{"d_model": 64, "n_head": 3, "vocab_size": 8192, "activation": "tanh_gelu", "norm": "layernorm", "bias": "all", "init": "uniform", "init_std_o": 0.011, "init_std_up": 0.0625, "lr": 0.00683, "lr_mult_up": 0.85, "grad_clip": 2.0, "warmup_steps": 200}
Each number is 128 + 24 x the weight over its row's rms, rounded and kept within 0 to 255. Layers, rows and columns count from 0. Numbers have three digits each. The size before them is the row's rms in percent of the matrix's.

# v: layer 9 attention value, 96x64, rms 0.17, rows 43-95, columns 0-63
# o: layer 9 attention output (transposed), 96x64, rms 0.165, rows 43-95, columns 0-63
# q: layer 9 attention query, 96x64, rms 0.139, rows 64-95, columns 0-63
# k: layer 9 attention key, 96x64, rms 0.14, rows 64-95, columns 0-63
# up: layer 9 MLP up, 256x64, rms 0.116, rows 0-14, columns 0-63
# down: layer 9 MLP down (transposed), 256x64, rms 0.144, rows 0-14, columns 0-63
v43 065:068106141166164089129116129116113122107104101144154144094089155135140139141104134120115105117157154121161089125153115125125108140115105196092171148162142125112159124143121129125120151125111094
o43 059:158111094106131141165082090133134107134088166141132132150139108144128169113100172107132172154170128126118121101112158084149143137114118137137104152098134137113146103071137127156148106151133113
v44 076:146101143135093066112123152129111154094165134143163113118110098113117121140111141093138106149182154125136101160175110126144156099118149142132078134122152122122180131145115149118134130146090149
o44 074:126115086093138122139100115146116095172106136124106118104149142135103120174114096164049159135128123118122119134113091126121190154084111125091117128130149107121146106135147145130134140113153153
v45 073:153129137144139115089122131147122142108134135137168097168078139159111120149118156104163097076152145118104118140139138136095151157108104127124177142143093114162087119114134176152090116120112107
o45 071:135118122125102125116123084120074119133101102136142157133148143163136200103100120103083155192108085121129101100158141112128123131117155121127146164106122136104135153122117125121120144129132174
v46 078:108119128099076134138114116130153136152172151090162139139131111139129132142077106135120135136115159126164163132139117118169111138156118079138113116154184159132155104107090136171129148129092141
o46 073:133134142143168112136120104117157120097091122121119140160134094068113115141134123102141198135126130120119115147143092135130150124105121165105158135123096115136063141161187117135156131112134138
v47 076:080113099121122145162142132113134141111124129128124128074142083103109134110146130113100142117084077116163118141123111144125090198148159115128130137130103092147082136128106153115118129128168151
o47 065:141129144103115074124129125078129086137148155139087100136076144121111141146117136135151081083109158131118147132117147138110096099124146140122147131112097157088144167131151140105151152176109120
v48 071:100133100116114138119168148122098116091118093151125107114150096132144102092150134110155112111123091137118095162143102112132110107127120136187077130109111155141135083089117128185129135136111161
o48 065:107177153139119152158089132115154142182128145090115154128132169109125145145185119141098119135119130096111167140141134132119151145140146103142171119144152125118143179166145148098138173127120131
v49 062:117149129147129084142133150091101116168110115128144183165126121120175143083157125123102122119085105120127141113113149126151108152106129149087115083124087143107135112122153147166167101109130150
o49 061:135087132140096120104109121122099134112134126094104074122155138130111138134133176118128083091087161125131143109145113115128141158108150154175132143136136145143103133136110119109067109194137133
v50 076:162111140125118131133132094157107162107139096134117102124130208133091167100116150165134111163107138124172124162174124109134129111093126168103122112154097144136131136139125150090122116155119133
o50 068:093112137136142144115127127171109114096166143115135116128137107184159107142162108139095163103121088096100145110141156140098159153178136110126096155143168147113174142113131122151125146119109103
v51 080:147086109084156094109095127128105106173125116108152122133112157140148101119157120135133152130141100117127117158129116103157113141144147128123113095095115143145089106096127131083125128190116063
o51 064:154137113148122114132154137113099143090151086120155136137124087116164109123149134111105080147068114136131144061119143105098128152126131087150131127129132105089112146114165113146090145122117163
v52 074:122164118114135118159092128119103132132133147141128169136133138089144100138148171106100109176131077146114158161185138136127080106172123108111125116120153130106090121119158124143096127106165131
o52 063:098137123112136108081186120129155153149113134136112095123166127091143115090105135167157109119091167129124133112121098123121157132095154105152160141121105198134150135113135091128154124134143116
v53 066:070107149115109115134183123149115142122106120084113137123157121125106102131122103157114112154113131110094107130143122155096125124127127189128114119131102141170169102137097137064112116136088130
o53 054:109076135150134163160101140137117138094113143093092142169114092133147129134085144117157104126105143094139134121188107148110149153118108112106069091117097159115116106131138126116140145109128144
v54 062:172107107130126126129163162141141117135115140082113167161132127148157133124112112117068141108127140100146068105141119105098165113148097126176148107136186111145114143120125134156125115148151136
o54 048:134161163113133145150120109118147108134154183158105121115133125127124127096083140136162155150126117138132133094161127145163116121098109122118139167129107121152100122096099114068061120087120117
v55 062:128142108117118103132112148151134136177106137136143103141124121094099164108116175158071125109124114120160099148183111108097145190146105167103114129150099117156135155135116130156139119137103137
o55 062:132109100102135117093108097105099107128112125139114126130113137187162144138128079137139089156157179134109134078131128125087162104095117110129119130110127143072171156135131127120094114130108124
v56 073:114156084115122162150104154130104113090152137153145147098160134087158116128172126164118130166176152118120135149107121128118095136168095108146170146154132116113154114131135142138171084120129148
o56 063:134121124124127128151137135113156107132112137108072142095165161123075117123141151143136137088151150164154137113134083108123158104123117157136174080100185143146136112122132115105135097154101106
v57 068:122120143146144171137136115091133152140135116133136058157106117123130142131115121176102124070140094122095130151109094154127128116127099113128136135116178166137109142145099134151096112147071149
o57 064:142127107077121127132112143144146117106149118115183135143123129123145181142110103093117156134129176140143115125146121196140163139137141126113133138154114087135172173157176120161120144113122136
v58 066:147184143091094079148108155143112133142090129088119144073160112135102133111156141088119107089121132122129175131106151118125111126150107111112150092164169165129139130156120130148124138126119131
o58 056:107100165120128100112104097151179088144150125140125101148158159105123103139117113146155100126122135136136109079131116098136178161123100188127095115145120129138090158110119143113163096137126139
v59 073:078127120124174105144129139161135090139120109122172137131104099123142131098075170161121136119130152106173140138123128135129125129158181133150085117133158121139139114172122140087109159144148159
o59 069:185147112144126091142134115129143147115149166130096092089139094130134145172142125149135121136137147129123123147135145114131131144125073178120112128106098122054100132095150124166124108120161111
v60 069:125086118107147114106151100190125145123164134128116093112090142135122102169157145132067135116130134157140146121150118092112105113095149119113122140150093123079115130138094140153114102118126080
o60 055:143172087121155116084119101112121127118169140143154140157136155158133107096110156126145152128092155103133105113104144118132153111145144146124111146112111120129231135117136112113118155119129151
v61 059:146076149107149153131124101082127087111146132145125146077084116113117152111103130149136124116149149097134054111142142115088140149102122129097125158158145133150119129116169128150141140161108130
o61 047:137152096152101108145117110124115124172148123124151089167147147125084134149118123137143103127179133156132128127127147177148149096116127129120118166155105090072124127139124084180133123112106091
v62 070:132153134093144127158111122118113162133191150125130136142153116132149139095086079109130154136137135104118121067133089104106126124121118134184108148121142124152135111124149183142131143123176100
o62 058:142139144090135115124106104121178130105089100141072145106085154129128115124149168151102139091108144143127162136134121133147127118127102171094155145105122124146098141161092121081137159104121161
v63 075:143139091121098104082123156113160115142159075119132139132073082156162100126139106122107135155163106157136113148140076147116140178125108136155100107137155144137130128114110120144133154152128110
o63 061:165121130138122146157086080127157146160095119106115150113124110111183132124146111146124143183094128109107127107105090111131149092115147140133163127129109101124160139142177165125100131125082125
q64 109:118159109106135113150100157135131124128149142104133168133178101112100136178141186122125109127091158126130095135122155119109128164134117111134109138147143168171106086116142080118120112132093167
k64 108:136086089144139126142140144151106126126156078116119110131171146157152123137131167136129115107103164119138127129119136139121107120105196115144099088091153139168127074120161119109154092150129148
q65 120:145111112106127116152141141120090130162077129148126096133149115107135126137177122137115101140147118137142118109135149084134078083109174092088132108162113136111119166090109163150094127113097128
k65 117:152158116153117138122145140119099121153129123130151146106091129141147148114174100125121115184108083135132116125121126152076119111123134085106132135100147134168168170104097139141075156109102156
q66 120:165158133151135156143129140119146160143162131144179134131143130131118127174165160147126131122130164122137160143158101099132105167114151115154179149098139169062144138151152134139139152138143110
k66 112:134107123141143121155110108084157103153162081124126153098151139124154149167144120113103098120122165107116143155142124087130174163094133122130132128154104133082194127115140110130086153127133127
q67 115:182093173116171118136116177126129118108101127102126158148115165151100118160159143146137159146151127136155151164102158145164116102116156138112120139132105134134152141126166112186118159122131117
k67 106:132128132121150166118097148113167115154175142068119124130115120147069135157146141138124133143129103109154137132098092167150069115137139145132080168127126116130121131084119120172112137113133127
q68 107:128076151179112123159144095123121171141128126168126137132098144127128153098116144095129105148142131151135105139139116142087141143128065148152101126118127107128126179079133123150186136124116117
k68 101:119149163116108115124109098120166122105123075194143149113140124118117143119146118132163101114143153154143133157132130084146128103137102115147122117131121126144064193140145091149158121104142139
q69 117:106084148138107126117139135142154155106123128115138163143163125155110085136163079169107164092106143149104099108160107116155136116127094106128108173104131153103116106092100143161109147130107147
k69 115:153128133140142142115097124164122181125134140107135137114159156166141077165098113155091126171100107126102134127139171127115151165136114139156079138144134123087084165122147130125121139108124163
q70 118:123148112097106135083094161203163158112165137128139126132097155116142133124140125100158135129134141151153147128132113079113167167164167133145128150129122114168127146078122140135143120112132115
k70 113:088148151114174148139165163140130178092113124114150150132091146155165106102131140130152119110128136160112144153090119059131102136141120146168137102130124142109148146093109100124137100146110123
q71 109:133156140165114145119093129116146160101141145129167159158119108097087135081119125153108144138136074130072159134121120104094153101118187158127135133114133142135134152136159113132124099154157143
k71 108:098130127138126152132070136146153141172108134091155173138099113105096143156130141141165130130135146124120161134146103071115162109115143186135151092134113140115157099136120113145145098111157147
q72 112:141131138106144149126107094119099151098107113117145105119153117098121117135135080080125132174149130134138136131154104110143111141127102123129103160096184135130178128147163102084153070133099132
k72 112:110137111123113139103062097127113154073104108086120150128145176117114151147107116128129161099141167142164108111142123107134103124119137113137151104131129121166170159138159126109139156159083126
q73 102:138129161163132184122113153178129117158107130124117159134144101124119118129129138132104109107107095105105136095142131128148102131127121159108128145116093112185139123085205130111170126157135115
k73 092:155124132121150139148146139175123105136114107160112175168096130100107094151096113110136111141112160130142130122176113164162104125141133141122093117087111165135129119123150133134171136095134191
q74 113:120119122123121137146133092129144114122120151148142137112171118148108105161128130152100098144183203131135138082101142170095118135159131144148150100128128152149147118115117129165105074097149114
k74 114:149089135099114114108116101153112073113155118156160142134145138166133117084134125153087092090130138109158139097124115109104143136128137150149114151119172152143173116155126120172116097139131087
q75 119:107117137129144155132100125111138108152132134137130128133122125126158159134099091160176120105074133123160139160104205161096145118169115127099157171127101138116130097098133146134156125162127138
k75 109:106125144121128100122123165136081131107187137166144093129089068138111109132090100120124130110100148130149131138116116114128134134126139134092134129104071100116126128112133190146131097154125167
q76 121:122132101143145122086132142113133083101173092110076123150143106100122130122084094103134091118150116111129115162150109108104089163129151116103107148114143149112112119092116118098133178124155098
k76 123:062163122184144110114152114147132135080113174155097141166148130118118091108152119100121139123121118096121121168137148115129077135080136135118119130124123154148128127109085128129132127126167107
q77 109:153105112169173120167115124143111137101142163099141156153099184111124116074157151092099110130123128122148127151121112156109148117190138117126134108150106102103122097154161111144120116125146113
k77 107:132099134167146125115114123111161069130152131091138107167111106105115086094184130107148125125144090148175107116157132153120124090145113123144124121187113122126131137148141105150166131111103125
q78 110:104159155116113117156088153150115154121136111147061137160154128132130161145152137164131133135154145158141143084140149162106178110131123115108108140118096108108146109134092104088110099119134089
k78 109:114150113124121128139099180156096178116163125148123116106147104147140137079127175182136129106175102119135121084150147130126132134124108099124106103119140151109145085108090149143134102112108111
q79 103:111144137140137114169156119140142119154160142082160146161133197105125144122132127155121126136123141165156151134088107127108131172147146125111115183084126106100100137138111146131153136100109086
k79 099:121138164155161102149110127088133122124179135127154117150170137114146115096120134100162129134179113139120103118095168097124123151090112140133121117092115106110094135132130111159117119095064099
q80 109:138150141143147208141109160152132112093152132099153135151144137087138113098100142109121145152104169112134150129115119130121109113121139072121131147147120108151122155174106154105094106089152113
k80 102:115100165149129198136110163107128099124140144132135140131101129114166101140142145126132146107122138123110085108113086113099129128145112122141109092142127159162135087165114142148108142140100056
q81 116:127115114107176140110118157151143136141120156113123092116121111130184137147165092136131082160123133162174151157123152103097103157105096107152128154118115149150137126160139169151153126123146170
k81 113:088127125149138118119137148077116156086149117101130142133098118120157117154143109110096074103106141146136165094114130166147107156125117118138126129102112110150159171150151139115096125192102149
q82 118:119105176081086115097137096129111127134123114109110144126123136110121123114152164082115108148105092085174138124124132152130107153078129144153153125132096108127112085152107127105099096110102163
k82 113:146107145118101125129162168089142152151136082100121106153144144113148128091113166119132110134164154128126153105136111170111114136148151129162197148121124152158079114102136142103113141119092135
q83 118:130140130129145154146136132106115113088140125100151117140145137168106200141135109112115122129077081133118159074148174125118102106130073145107147130112127117141135127120094109127170102106144112
k83 109:124100151136110158155091119120121119070137115150189145139107117147109174155096107118097099139159091131130135115142143113148088145154148116120124102112093117118135096149092174112142150119099126
q84 113:161106124161095135085146127143151111081092151131128075126164113067161154114124137149103136127117152136129157153121103142113134103135126173105105128118142100096150108133132140135124121110071143
k84 120:153142147100165072098083104136128092107121162122101141111133110099166138124148110145134153105122145127113146088151135154080118126131124181097129090099149123114109149133103168132134163133110136
q85 115:151133155133146157152116135150126149129152144169103110119115126159162073144121091093148147134129112181134143126141142152126145122091171141153167079148183123136157143112112131127113116109148092
k85 102:127155133082082176153131147122163113104109159139094125092074148147141111114128120157112128105136095145132114150117126121146147166093125121090173131181177133135153134136137120120127121114121100
q86 116:134137134112122118149137125137155158123153108104071113121141157148116174128120112106110164150114129106081173155122149127129129122175155116163115088107148137122117124170112138192137126163092119
k86 114:120120134132127114171059128121137141164129157113105112089109140134090120124166148141116159119125130125131124147119153106118115106132139136197160164077167103135121141127123188111142124154138118
q87 119:112145095142104154109091129107115070125123089137136117160132150149124109144133129105125143127110124150120175091101113126128140122079110110144139095152157097113073122087150182094124109123108123
k87 115:142123115086150168139151140105148081117114107148114161183139123134153142126113142090081190141157110124131120124124138109108162134122095144090122124133140152138112141121150191106124098132100120
q88 121:148121159153102132138121157102107151128149113132090128133132119134140112177149155154101137145118148160150125171081099114158116130162120160164119137161153098127140128141080134123171180114165144
k88 113:214168165144130122164139117118169154097133110151096115101130118124130159138134130151131115113115127120153142149093127103141120135147098150155102136162126127162100076121157143107106126122144093
q89 122:102124100182168100149096115149126138160092090144148170112128094108137116126104158119126143135123123161151121111090125157146084153168113154111141177150147156118142154160129134118096109119139125
k89 123:142117104168102089110132101129112122094118095128150142135104100116154146133118118127147195160101126164153109083118134111128112140084130111150114152143110145127119085149130093180121128143166097
q90 108:143136112123092098157085125144140129138155172136144127149148135112161117129091109171096154151085137152136166153169088104144081095119098118152150159136109109154125152114153129134125124109094121
k90 109:157130094111154099153085151132163134148170148165127138150137125138173137135128102164119132168090129125122091116114092119153104132118110180149140087111099105158138128148165109117112137107093116
q91 117:131155131141094074119128113131173114151160142143151112081073151097110113129152115134106137141149152112089166105126151150108096122139125090114105129164093165141143109101147138103142091144120120
k91 110:116149133124118102092128106106149115158158118139149090152103148121142086119122138139143158133094151106101114083117190097128120114156151145129107142123116140132218143130121119107156124103113124
q92 116:119148124167130129154115121138138101123085111126162087122095119180143125139114084128152159121162147058177143124120111137117133147121158134135149126138152146110074145130099098125109128133114170
k92 118:099111121094122125132127135102087147158119137144151109153121116153137133149149109119107183122169179102125151174124136132092114171147128121108147167170156083146135100129158086151120150126127124
q93 106:144117112170135094128139156085158157121137132147131162112115129155151101127108161185154161135095109105173171147153113096109119146134155114099131114138155101133127121144183126120157123096109135
k93 104:117143106127131106156161109137143096112157104119086166133121092134129100133193102150132155149144147116108101120133097130094117110139136136099157116122122054109135086138161115102131099099131146
q94 130:106112141100132104119135117124115127098148127118139142128156128123149151103142094151102127138120125076088114112080096142136133118138123057149149092166106159118116158099133145121168131079172143
k94 118:073132174130147113124135132162140116125102104140141102170132086135105129139124120142115108155096077099116146126136110140103169127168139089180126126157118149155152133143143148109138161098111090
q95 124:108097192152142134129110134136131147125173106094148100079144120077142134144089104179121139143129114110131110137144093115137121101121102132099162110124173134176138126136120123141140103140162149
k95 111:104128156129126127138134121161137171156140088143135123126131167067094093160132083150102140070110082138139137115113121114123125157115131132095132096140153113171109102167124137123155158136136124
v64 140:137140130155115138110120143184175076130112122160119108090106114111133107178097143129106115132167133143171108137154096116110125154110164109159123172121122103126130120112096136094149142130081129
o64 148:157116119127107063153131092139111137127127138141129123115137094147153117119117178126171166102113197115128101134166148140097106167137155152115102159098130132099128105091148100121130122118142133
v65 141:143142111153156135142139142154116119155110144137122154092132124107122140141130153089111134166108134097164162143090121142138091175123094105142151108167149130127127140177092131119175071104099139
o65 149:122110141138134060118110130147091084155157124145108123120123129099163143129124099150126151138153143153156137099128135122107126078149108163151101095122083150156182124110140141156104121138087119
v66 138:116135150124128127130169136118117089122133104092124077130160151157141158152115125138178137127087098158120166157180103125097124097106101151130114140137143100150178102112133152170147124131122116
o66 140:136127141096135136129119153151103127084121142160110125155142114151118121100141132111157145126120125172115103094100116141170109134100121138099134120101163157132049145130108183094159138142094152
v67 148:146109134111169146130169104076136108112140128151145127115143117086124151121133144144089149147135129114074099092173088113161110162150162127125127132114136107133125125097094097136157097172147122
o67 143:101116162125098117108144125157141112107092112177113125091113129096146148126126117109157109083149138110131106143165110126144150118096121106069106109175163146145149094130123139163151135128178112
v68 141:130068146120094122112143102164157157167121165131096116170152073115118126131135177117116136111139153179117126148105133103131111121122106096085104102114120108127170134144131126130103151123101141
o68 158:139143131090150120111133135109071123120180093106171101138155146191158135141128143135095097108106136113142165115151145131119136159123122086160125141137128160126100137138115096134089155138123092
v69 144:145161113135084154061153140140168114123162155102150140137133083116134157150123079103129119124150116104119168142109163132139150087121144106134119111091160148132119098137167097143130140133110113
o69 145:123104107120128152124138159136143137084135175131104110144128144178099129156077124129095099114144139118121149157121138146091142181144102147135088117121162108126152109068108140111111106161133155
v70 151:154083181096111102118156140147127143119134135097146125121131101162112116115175109126106173161122140124168110114136152110151126130084143146133129042113116137118124137117141122104133149159154110
o70 148:085124157117140155135139128136147126149113127121149096140131150123088113097163121067095071146122106098113136144148152165119150099175130136155134157112159133145140133090100139140111171091122115
v71 147:152161117143152144082097137142143136132152126157132089151111116128112138175152135135111109141142111103108088094133123118087112118106081116118188141121155164136093142112164117138142098174129105
o71 157:059135106097101123152126140180095148132120121109125150179137133113082117141118147135150132092140131117122108154132145131122137136142173129125106163110079118132150102148113151118168149159154168
v72 146:097111137119159160124135111131055118166131134148128129106126127106177119147152110138093126121124117150162147155124163117163121055097110161154129151134112135099118087137109103101134136120128111
o72 151:140143078128113116126104112144154126142105145110127092120104126145145172139112126098128138135118165102130124132157121171145092090152133103125124135094125066190091163111139158130123130162111161
v73 164:161114158106151070106116118104150158134124158119127153197108152120169133165101138132127141115146103102145133148112108129131148100147130057128113122122163123146144128124119116139095094140151159
o73 175:168137137165147127110120152158136130141167134093097109114143141112091154118109144141175100093136092113142133099160143091145142121151123127189117119133159155131106092102127090097147125126141088
v74 135:171153151118134131080097140138091127128147120139069155120159164139115133100150127100111130146137121159095187130101136122106134134137107101100151157131083125128143087161137089097146135135137125
o74 142:107111102172128101135101121114123140124145128113119139083158123128151137155106097125108106146065139137112108132114154114165154137134103111167110102112084119138113148112147151103153120096174190
v75 143:147115093081179148111179089144127159116165109112109104148111143152094160143143093139137126125126170132101143110108143118112092120106112105140146097155121143109109132159093132163126136081128130
o75 150:133153157090119109115132146157128146126105108099146119120116132150109112177128136136104100128064062141140155118148110155111116135142134127107141117141096148158168166126143192094114131145111136
v76 135:147133146105149123130103105134097136139123129113134123109123108116158118103101142068129094158162082124124087142118172137110145171148183166134116099118116085145148125131173138116117124127172108
o76 145:101158133169155133147150086124151138139150157151186139123128128131125117117113147086147102121153123121103107140098111087118117114110125150150138112141072137114099171107123055137151121118106137
v77 138:117101124110160128113136149129162106144155096091119133100128119136132143139124106153132121156151145138146087149115127159082141146168070142103120124111123155144125138121088103058134139159180120
o77 136:103113144141132152144114137141137092125111075122180100182137141141090139134122163101116155161119168083120100099146168069140131125115130142132126125112125114110168144139176138146143116128126115
v78 148:152159155134147092128143158114086141156142110107115175124102080119108142101108124101081125107158132148080080128144146119154117116127094141162128125127161138138148110127152104172148160124100138
o78 154:095141135159150147113139107171095165128131105158122085110126095145134113133122055152112116132135113098125169122108133148131067137104119115108099149119111139152117122103091110137156112133176134
v79 152:141149140159135154153125116122169136173086135131141107129167067182135101123139107092110148069115135174124147081108125134121125145130130103111147118102112135133118135110099104090128113118151131
o79 157:134131126136127070086080111100101133120101139127174122166126121131121124117138129121104103128124120132124132119150150153160143115116135130123073161143134149107175150156159058125119153102116174
v80 129:127121124150121115108146093161148117115115142134129122147108176156161159148166131063152098119142145110096096101108105133149161170133127110122138118084144103098117077115145154157158145113133134
o80 133:142125184116160151107155163129108138141148163100116145109143135084141087123095155135132122072120105117129123134106132092147130158141107171106107137119100102156152145147092093124090139105122157
v81 145:125118149163161156152134083149135125141134160114163147131140105117121132112095141152147105128111148168109124103098141125134086132149106112119164153108175141133137122099190150092107146082165114
o81 152:126077088127118170081127094124081095122123118119148142125119113144101122178129102110128149118116131147193166108147109119148133148120133117112147147127142100135165129164122088143123141172137100
v82 120:167105121122202136093133117126103108156075119133140115143122080119128146118134112173171104103134125115131114141160192081149123149094125115131137117128129121147105092115132128105121114128106109
o82 123:095146101141161108100148116164086128119117178097114095137140114094149142142157114112085116089099119112153113126148107138126143148117173146115172135150136137127132134098111170125144129193131111
v83 143:100129123134110112109159095160183121148100122131163162129093125132093155147153165164116113114095126159137115157138153142116127139137119148122101165144103140145129077109124139110115125149058102
o83 148:133154114077091127140131134098085148194096122109119093087142150115142130134143134118092176119135137121127143147130136080105135157099125162109151146131150092092084123120124106120118127123157147
v84 146:107158153148106128102137134150121112095114117088147119148133134101144150159115140147075107155121176120137106127121154174138162086113114127143158125145143066128142129104094121123102076093139122
o84 154:151121139103139110107107120131151130143180119146134163151127136104102181138069152138103134132094118121142130082176104125104134140121156152114110123072131108142117118132103146156182159127105136
v85 144:083142164083138104163135136134154131116100170096102117108150149149101141140128136103096127144101144108158127081155170097141132122146134117078141142126093136136114105154161111172103097117134125
o85 146:102092164139086161186109146114105114127115115109109108091126125109130171153144125147105075124171115163167125106117104163149125155151138130135109130124137107135133139130155131126154179106093119
v86 146:110127138139128176127137113123164140114089141125129067142163139127140135069124094142143125151110123100149087164121127122116130162150092143140137146096130137140155090148131113157121112114116201
o86 154:103120160112147144161106119085110145114116154103142118124112122141159105101079121168132114099146156156126136120139138104178117115141115179105136064146138093088149122115143146151132134173120114
v87 134:129136141155141108106107154151143119164122110113145127151114123131145117118093148108079144145106121168170142150161105094162112134187139130091134113076177113104111139134117096116128143142113081
o87 135:134102101098148103108146142125120112136092102142135121122126123181109148124123178123122112141143175139136097128105134089170131131144163108141140151110117147128142081089090097183157126094135160
v88 151:111117122152140140096084089148130118137207126113123126072107110158140163069083140091112134136090124135092148146150139116122153146116127137124142113137137109171109122113113117148140131118130150
o88 156:146111117096185117153140149138133119122149079137117150166124088126174139156119062087146105169101146165157125153145142092126136148107121150107126109136107114125149159108126111140149130109118140
v89 149:082189120079100135135106097131130110164154110138108107166128115112133121135152140133137123143113123159159164129144122137155104149160140134127106065130157166133112105129155144159084162131136127
o89 152:128098128145112149097113152086139137131131093111136121086120164178133137095114138092139099118188117166132154153112133150138126145130132090091145162122120137090123172112096152146104110161107125
v90 148:136154121106097132131104167134118092146113113098123132161135131104175178117169130136088129116106137137125109130121147107127122138107112117132133139143126122110137125084128126187219154127156149
o90 153:118155161146163115083117157120084160085152125189114147131127114095108133120135145129095147101124124110129150178119147141154070119140126109122143102086109143118103150125118134114144168136115154
v91 145:152117096133147159138168132139107142122152181113158130108099166099092162093124135154076145110125134127130130107162125124084125137100125114150122142129085084135112136087156140109140116130161087
o91 151:100138145127109090140135102129153088140077153161119146128117151101095118142148103139138146110118130121146157175172067091113137151156106108125162114133154153159097145135123121111113154127169143
v92 131:097105100097105126091088137140121107147158158118152158071156145126164110155154094133140115126134121143134127159138135114162122131152116088123153170150105158148086088095133145125126123089142109
o92 130:184134132134130189153092116161102126132122149138091164101135133120108165146127145078107144132154165127132125141160131110141149118105117118125164150089072095126126121127157135089116124121115160
v93 130:148128160121114150110128092146118096120139134130131105144131116122131082164169155120133160166129107179075123155141104138133112148143108111159147124093133102157164080121109124145099085151137164
o93 139:148126145134119113125146087143124164127108117146147133084117127144141147110099114107170112100144137172133131120176195104162191144125127162141083144118118152108095145123106134143135136135165113
v94 147:131121128141147158110148148108115101153137142146070183147136138177091130158113126128157146081108130123152110066126149128138169157123138149166154125122125105145126131116090101118135174119126131
o94 155:140129151128153087089145118144137104147134179058112123102140128103110090122110088151102132180083108129111106152135144140107127123111143098106121144103152105113141166138161110125158129118156139
v95 158:111133141165118120135110118138124091113110097133123144099129167158144094109100171167099141095146115112089121152101155141134090107137150117110174073155086139110129138136144134168118147143124167
o95 159:156142128132105146147140138099125105152146143144138140127111066104105144121138126126142114165115107124157120137131132160145114140129122141139080152168048114077080105126102145148131159123154152
up0 107:169113163121119127078136113096161107111148153103142114136115142122122113129127110091094127135078132133115105111159160150138116146081081105134117107152181137105134094086134161112145144137155151
down0 110:124165154140162088143146114105123087116055129180152151123141140137089133151121181106120139156104142130141137152135139137110104130125106160154132133141117114125126109158111153110194143116138121
up1 111:094105142184154129119182121108147101114105138122077116138138117161116161097107147139086123096122144138159120132150115128114140149104107147148084119161124139142123181138139170120098097142130150
down1 135:107164138104120107164169144132141135085120114095095126141089089162123115162110150101100126145090104108142141134110109142164138147090126165116153175142134112156142126137119124127081141166135095
up2 109:101103123146150130156098112148154130145117141144126127152179162094101131135106156136157120110077135103109122063136118171134098136101100145123089116130119141118121165120112136187122133126146167
down2 102:116108104096110148115177130121092164161135142100134064121122130145116164112099146155109127120129139078107126178149111095139132108089137103115118138116164091153145114113135116098099094142124116
up3 101:136096144120149094128129099083146141115123099136088066094104107104133115105079142100155128150114102123120142155156138119117087120110129099126093121155135139136159117082101119091122092145144151
down3 088:158103147156150149131092151162108080145108095155180141176161103121159132107145127135130160139171116131120119095101110128120154102162113145126143097142100102109121083115146142116166144122124127
up4 100:160112116143165114156106094128159158115141102125150128158118144153118169127133175107119121158146090158141127099133114109115130142118102125124049155130104104124095148124166107131113180129110126
down4 091:086154164131159137130109118129142177117049123123097126123122134109110114135116116150114147061129099120127149129128123111109110144103125129116152105140189123146140075114109149110132141111158105
up5 101:128138085105096114069165117088150133157093107151151132094161073122138153147104110106135143115136105125142076157137144137132124148157117157130106102111152140114142135155123134092146120148087115
down5 084:105129148111130108105125170093154200139176176112131107114100126150125149160124107111116086124122127128133116139139108104154119134167114135116108123101138123069181140127099099121156147143131135
up6 098:141128118094109155119156094153089117130182171123117131137149121134164117128096124116154102163168114129066173143123088121126131131113133160136128145135105123123168095183128133121123161137149138
down6 090:133150140127109119125098081152134123110120119119109094129168089151138148108135162115132097123185150134125143146135165088108137159173154148138124145099094131152134129147176180107151149127098111
up7 114:112108104150120137167124093129145134134177140122137137117123078113108117118115148151107126116130150161103137089156109145175087143166142141087139159135143172117105141089168160134092152136147104
down7 108:123166097063179140160108141163102131139137131127087142106119107158135119139139152146150173152150122109169149094137103102138115144145095122137108117146162119087148146101160126118149111112118104
up8 118:086166161141115140121116116152114115106153137169103096119154147137176120140106137125136156148135097129141072146143135145141152173135132141140145151133144127163154103165125107185092106152123166
down8 118:121146060189129103126125136164154133109117149164108145109100128136167137132134096128138132166074129158165139109145138116133095131077148130152097135116121146120121140124154152148095128140092115
up9 087:187142151145106101136154128191159136114138106075125169151147119123149093120106135119105134103144123121114171115137082105158145088136129117132156140102116140148153104138121154094131168135119133
down9 083:117129160142087148105118102116142124113174188131119126146110090176146123144116111139126189117160150105090126134102128126118132152097115096119104142176111105090120154091129099140108124124132112
up10 097:117148129099112150104107098138113128140109140140167146155165104130177135149146104076154144090144156067135141140138108147129143135161135144113161107089149130137149097114106161090102134140135091
down10 090:145130093137099137107146114155146141156141143113128121107151134129133092134139105119179094180115123136146149127105144139179132116159100119134097101128099103083108108086159117111171104102172138
up11 091:131143127124067146126145112109147146103141123132154132122107112165166120105129128089074155097105079155109122119164139144103153115127105138121090154103148120102134091113135121173153088116093120
down11 093:119127126125143082119156117119177153136099132094118115099118112100086119167156092148132097108068127143109136161133101095129140072142119115158150152135106125171108129110149142084131135121118138
up12 080:165115123134140108078155122159103101178107139096120153128135100092095135115107107119126176132165105146115103115101165093139110103139107167134160115116124107089128126099135137108094093101123133
down12 093:177123132163121093109151107110124065174072135096120148098165133106136095096100138114126160141110149111108093138116147127147149097146172149130112126105134157136104135136163136130140120116152135
up13 099:143101166103138153165168118197100078125127111103095131122124104145111133123157110126167130158139151150118152148130169142140108117165141172106143119136135150123105126142146094082131110152122114
down13 099:121097095143142083137132133178087121129104107115149135100138110130122164131134122123136115146109069098106169121065138141116145175123153123156128098092105135122128118120139112147119149186140128
up14 100:098164125120134113113133141121129099139164090106100134193114164146121152143091159137136139128125114102152120150095145128131133178163104121133090148139119123102081123159138127118168170148164112
down14 095:134127102094167165125109118147158145165097160120090122110086130098170122125185131123135098128150166122114143128149110143108137054118125157092126090133143133132145138126131140122101128099118151